python train.py --n_layer=10 --d_model=192 --n_head=6 --n_kv_head=6 --head_dim=32 --d_mlp=960 --vocab_size=3618 --activation="tanh_gelu" --norm="layernorm" --norm_place="pre" --norm_eps=1e-05 --positions="learned" --qk_norm=false --attn_scale=0.177 --bias="all" --tie_embeddings=true --parallel_block=false --init="normal" --init_std_qkv=0.0217 --init_std_o=0.00485 --init_std_up=0.0217 --init_std_down=0.00485 --init_out_by_depth=true --optimizer="muon_variant" --lr=0.0058 --lr_mult_o=3.0 --beta1=0.95 --lr_head=0.00443 --grad_clip=0.5 --warmup_steps=200 --schedule="wsd" --decay_fraction=0.881 --decay_shape="linear" --final_lr_fraction=0.0 --batch_tokens=16384 --seq_len=512 --doc_mask=true --train_tokens=137100000 --steps=8368 --dataset="wikipedia_en"
Each number is 500 + 50 x the weight over its row's rms, rounded and kept within 0 to 999. Layers, rows and columns count from 0. Numbers have three digits each. The size before them is the row's rms in percent of the matrix's.

# layer 6 MLP up, 960x192, rms 0.128, rows 921-959, columns 0-63
109:500536623461493567467534491522511494483394474534459455502500479519479535591555475511396468582432522525512526479479437504475457560548460498515446516499503477582523459548565543497447509479484485
110:531630507547522453544441507496471537478496381514524468470513499463457549491475526464512480585585578506517482445480512500530577595464539630418485471476532454475569490511514499490450540426484534
109:460594532477495457447473533563403489524461566479415548534513407546459549564396446514433526470482609468443455494501561561455513498507476575535421506487528473508484527500585442540460543460426590
109:550514493567436386437543457484480488482434600487485481528519490533447572492467448396466495534447558568468603478447512574500456527521436614413466518460419576598476529471515456518493617457495545
138:486532449552546501553535445516428444541438445448518581490512532518469469567536529511510549515475512436488517410443476533522467497533497514533582508521548396539463455455558518573508516562510483
090:508519548531536479525642503517468385473501476505508410516519436435548513550444515580484502531595511523469498473448543537576399580525483494452552572544521520503463470446542501537484502419457539
114:396503532552487463625484507521502482543479491501439504459460432428539497451556441542469493494543566600462487485552470451492514535544562527480517510581528548502548547463458518506476485547487476
103:491542546373637496465563542553466500521512516443441469379569467420514445508484457486512594541543457516446444447593492464509513511485520534437483460580599477475510514448476475528518465447480528
092:576564514544563424471527439587509508501459453565497499460537543440459542507537493608500388471585531493426544541493538487471509451503498568547510480485517599513596541499467417490441444497508478
105:533478551525521523590446538514508464574558564489457489498527506487511469585451472549467455504527492468465529386406544403598495404455450523509478484587542500495491523479500463432491462458499587
087:434567494544519492493489459501463563495475530500489502526489428564534592560531478638523559482499540478498449492496498450430459512507514568599394438457474540517589582478504502511547505599525508
092:510476554488498480489575370537513503659466567493492424470486550496590569452493477519493528547507463445475616446461478609478542510485541463624491481500455494462535495464468591474494593474516515
091:515446470624468495434478573551491507449564517432382592580538534530512533474538422479453464457444445455443464483484580489513467491531526548481472456531523472502583465535481475527492490483450506
073:527523554455430510527440507489417444507478518409559505423418587504446554516457608470505489548467566469418501485540516453564495507468562445442589463548546528476540520455488496490464477504462575
118:453528484528484503398425591507546555465438449537499530434521534512508634456492427457431374536431506580514516424552533513535426529514514526485498556425486474501474538499548506494508419395514467
103:520575564497473510418437589507538500461531434473541465582469507466556577521490482445559432492516468430544462515563494474417455455535511593529536503509518550561477477505443506522497516500478526
106:443629469476491459427550559520526488485382481462405497428468603539497564443477448590621519470462479493543455451495480495450370529568499537472540546594521491593478548479458470532451495526502511
086:527454486521418550504513443470555509486544552453516546530514541404541481469599477489529447512472535428523463547441495426451485498516470572519431473524538540485578448514563490421593469598526469
099:566485533509567487468542438436438578450515511569494563605476587457476536556461487518491558529494479487553499521538509561478430491517396525497431480540523503509444542493564601393504459484520587
096:430578429522560482459580491419580504520403455479477569491530518509435464571499537522430535562553584547545464533515450428477624540541535467512527527548509558467495590427467500472511561479431516
121:393515491490544504490547563478554537532480446496466538481485552545452637534476515452500428542513516452479485534511523542434580596562553521435479509489496532517540512507537473529487421491502517
117:485447532522411574454451472609581438469471556509473510547484520452551517531605456439580562541567484470483475566481487586428481450516622512525497494561440461519524439399504440498536480444590451
112:549550559534477418512460560524500374517453369558500582415482469503502492526582483539502461476484504493591417547467564561408541518519488398552338569493526546505474538486596478520460522465502486
093:469530554546475576514488476539521338490511507499457485518434494501554527447502591625458535531468523543547437491491443497525456573423503645484541585512497587513511390467480461518493517497572408
109:427448555598493550529454477486521543455513459484550530490498557605487459529526560427386497585433555537456450513462618424527446451507467617447502444527535505477510528457495476518473517524528561
088:569473466625555459511501596498477540468469426559521467582529512511491586438587478500417593559461528520512388476508530511555483548529385517485474483516482462510520476494472518524527536458537612
134:356510462514550559538482538478498456453542583473500486481535588444512494537622403456429400449486408542578523474451523543456387437517532501513500512592534540466488454455468521472397532480567490
105:484432460535554524564437412439602546513537524474507422525511482451528441616455470590530490453554540464533612466540479492551490561503504470553514477513565418452533539490441462583514553464533532
097:475467575462545495505399530506540519446409487576490477420529405496471435424513530497504541483470482569478503518465524530493459552452496492459553572488495496434564530418479488520461541497599537
062:495495398404509542531469540480426570514507501450527515580421535527579567464454429568616518508476526458488474449482491511441505418498426521512450512581480455492523440506484496522416489480564579
131:420539517435533471462463464514538563578413465489495475539514455542391489553509511486525626533541525527428471483475469457519505406467553504541474507554616454533528485488453531564554551516590466
120:486452509602505452476479504442571403492538450475499523548557447494460509404464431535466479466548422547531462475494557532495460544457521502487493479565554529413412478421663476552392500480505465
105:535529575501631513480505441463432504512531474488503579500522484570563490500573507450476565558571502438423602492524462479434394562534541527501472466571450529416450533440496434470448484450541455
108:475569464534511539444508445585440494504451486453610477594375490531489485519506511444524495603474474568522473421486551490550477520519573485518525482472518496511476488601474556577503520474549489
107:525568508615364484568491506489542584511446487455511529510551518423581369540571537509468491485510516497623455497491553511418554480564480583430478540518492420478568569577402512528516479502459458
097:463558521532393550518489528488457487520561548540503497492622571458507384442458509501517497491484511468458425541465447511479482453572478473489543455467558555421457496539462544389459508538540582
101:422499513525473486406532522562513539469449445470485475502460457471541545458437445474373488534381486425522488496545503456516473500381490565592586516581526458495498456538443454520513553436516462
094:515530551497579472498522561497520477458441512468489506429514441443508512546423432462515456569475494453535484451543601543622478500550416631502508532527522467451489507533498477534442443534516513
118:539540558543555530463465523491533464351401506477606473518465427509541542502575500601479508449449472524485447464511472461456584511557560480558520502636493489454594553476424551520549517538540568
# layer 6 MLP down (transposed), 960x192, rms 0.06, rows 921-959, columns 0-63
114:466553492480435563557527432539478511403487564536455431510574449469372517596535431546443508463435511454616576546509497432520482574511463447525526488481513473460482408510440543461538525579405485
107:521493551492520503559494506538504459504441575420428504477558530539531436432473601501431535532450489517567453476491514485458509515482436390559473498639504425547539505482498455512573570472500501
118:489409535531503489489517490406458487489515489461548418511525554443542465446336539450481481511533473540482620550479443489509470507512460409426492577464516617493542554528485424643529410517504467
104:433507447505436503418571623439499449494512452491519496546490400478562519524534521498501456547576539536503523560498432438543556455477614486473470482424484510509488516418447542481544567475367433
142:539535424544540471513479483523473476479486428476558482544504439516558492555479496481512406526499458535547475506577533490506523464486451510482560478423519519464494496528555533524486486436518476
094:566502529482531516462427568503533557368495512527465487406512513593511535412546495507474517512526406586487473574439460496473567575593528568552478505488482444489519571425581463489505481447468584
117:569482486490512485578432473450522570479517410440543481527497447488599527570521600487571468541525510539388540584430567458612458463534548556447547574449421547443511472480548467487465500510504445
104:483500484588472591538508486479481458538379472479545508597509529540456532488534527378585431442476560590470568505435506526547549510546520456468532508558481501560471444535443501552497565538458510
094:512458518478455552561535464374512591469486459482473533511514505534513541489615522512505507455422546480510403578430475455433493491507516500519510471516532479435581570549451510583520596485480493
111:484553476364505479495570523490542462522422462516507529544521447545438485515603454445555523471553537435500391467508626441533419463556593479409505511458485489507485557534531570536499575364564455
089:576519598462466467535500539487568475503481568533584515568439480578568428433549561449511498493538449536514505608508473521515521472519466519527527459498460429467578554527442485575480482460509437
100:550449518484534480526516485507452435542502496455380562517455485438521530517484609586514417532508501476510556476494552523530528479385444512479477467491436507464576558499546470565508565534481581
089:418513556457561498568495486476554491568476550550523396545491575447529420462438523546558528560536548447483509502574481393458501553496596471452478552432433493518411453474548539500454453487415467
077:540512488462539420521556521454533478575556484534469469556522509539438527513516481533507547480476532551517455519463485516418576441482529525599508522460552486525461588564623367474474451411514450
111:554530460550387518456453538557441500449448408485473572451420512512546604428521523457597484578495472558498509456554514512534533501517497519463465527484548373441527468470476518460522553515498495
107:457414409529512509492520553508562477522524477477458524458547518404497481511494526448513534459485471562543521500545444400400519493439500461418481541544521424504489555519459464547410487515570469
112:488453512457445478557448508487427470588544534503416523514543539467504510498438514503430471394488564527468450449479494473465539534517530430524475504602559423526565460536582504548522496553500440
087:486498461571589492504485510581562478482458497482451458467510518493494438507496408550503477543454540480475567466579605520487503427433498451481498539543485502547524491489542406545428418538474511
096:545547615630614509510462570549524563588444452484435373446500384458492556409563457477462556436449524551462535381509541441509525492464436481510503483466514513492488508586539395425515471548448483
103:456487588415496491563539465606408565491584515423454362484533548496566543481523425546421455531424482405480523447473578496482496473468531520447407605563528468563593535532487552440538508434551482
125:414455445603480595573545519582469518457439436502408438411463460501530427441510519445564486467528488506564562537568490422511510491502561460516522570483466379518497425565474480386573491562569498
113:484535601539440445563524500468488482466408500448412532491461560503482502469433511473555541477529566552475449543378436408396521505449441482409498541504495554502480563433510490496554591473577523
112:472555448447583569521435519508482491552468461480552468567514501504567496534483406458493541410438475569513507484469488557494458437477429408529446534511475567517499546543533472510516458524558421
079:446512520456461491430544520477518478555520556507454576459573483489481424467502458367492522504504419484470435495590487534547514546456597544500510452537513439481515608467503502485534483401461454
111:472468489472444419483557576478454406578462470488524454407594474509522520537504533568493528416416423479446576421438564552532488537567525528511438492407528554497564512518571533454542569466569499
098:434526561428490505460563434482435561510457563471424473512552554552577552490523478458549484483558444380371518562511557562536405478477542540536529477503445458553561478435392499553527527525511498
136:467541427576459415484503612591581493494519527546474434482497393495512512550568548584530528461483542581492470542421516392517472510477468481517494580467510560452423408462487572479512564552574521
107:468524524551593446515514507473455497503470515508476490494547595517512473515499453509429603522537514542495441494504368546529512569534528500392416532596477530532505544507454509472530462472508529
097:480527564446473457522492432518499552519563524634505452446461558516496377528550560480464482460499507596511535469526419510666475455472495386573540516463554568569491427608424568540501561482449506
063:474434448537452471504448449422480551479531551505531440470534655544418431511523469473500587554520506473500556532602567505558565550525510456473568479513508539474481444503580460473520373429499471
126:470510396487464432542493531470533475431522442381556396431546484539496555498527481447483417544498558566508455487581529473604380563517561504460492479481592442586460534539501505515531511511470478
129:494502417461489503518477446393516504520603568550561538504542484425439424499494481603520555552391538548444532483553488412465517502451482566469496503448461532470464453503429413608544533547502465
107:496535571468470458473499420504511500508510509533488409483473443492490435487364477504517481517488502480465491433533513560553479498492387391493565520419456482607517436523505390550502568530413513
107:530442542454552522535569418463384462550583467546542394475566492501501546539484470511601578486458441429557468400536477488504548569536527473515459452429504509524410508481467393501412498493526503
110:579380521429453459485468503447529511454452444534474516502561448471471453510537445561562394477455548504513431509503490442487498533491527587540493475537444559435484450436572443509513462446553463
087:463438571521504364509423460493473523516512442512433436500559464485453474505505479516619523474446541449513515581532556463370474465489432503604477499495579491550500488469567466502502536499442445
101:522545497415487532503494516490486526494547538463421534415436550546481409468474447547511595464466530377481554458553473489573482474465548468449458448426436434510541583521520520574467501451475547
095:509484486519531503450557515487462503543560529548485439538516618532562486556496376453470452463572561517602556512492454479513490516565510457508627515475450496431507506537445490457604497489579437
108:508444409522522445512592519527493512517606496455435560504531511550494511517472467527489502403538515483535508493518543611501513505453576502460393497546456499423495505613486377514461486482526492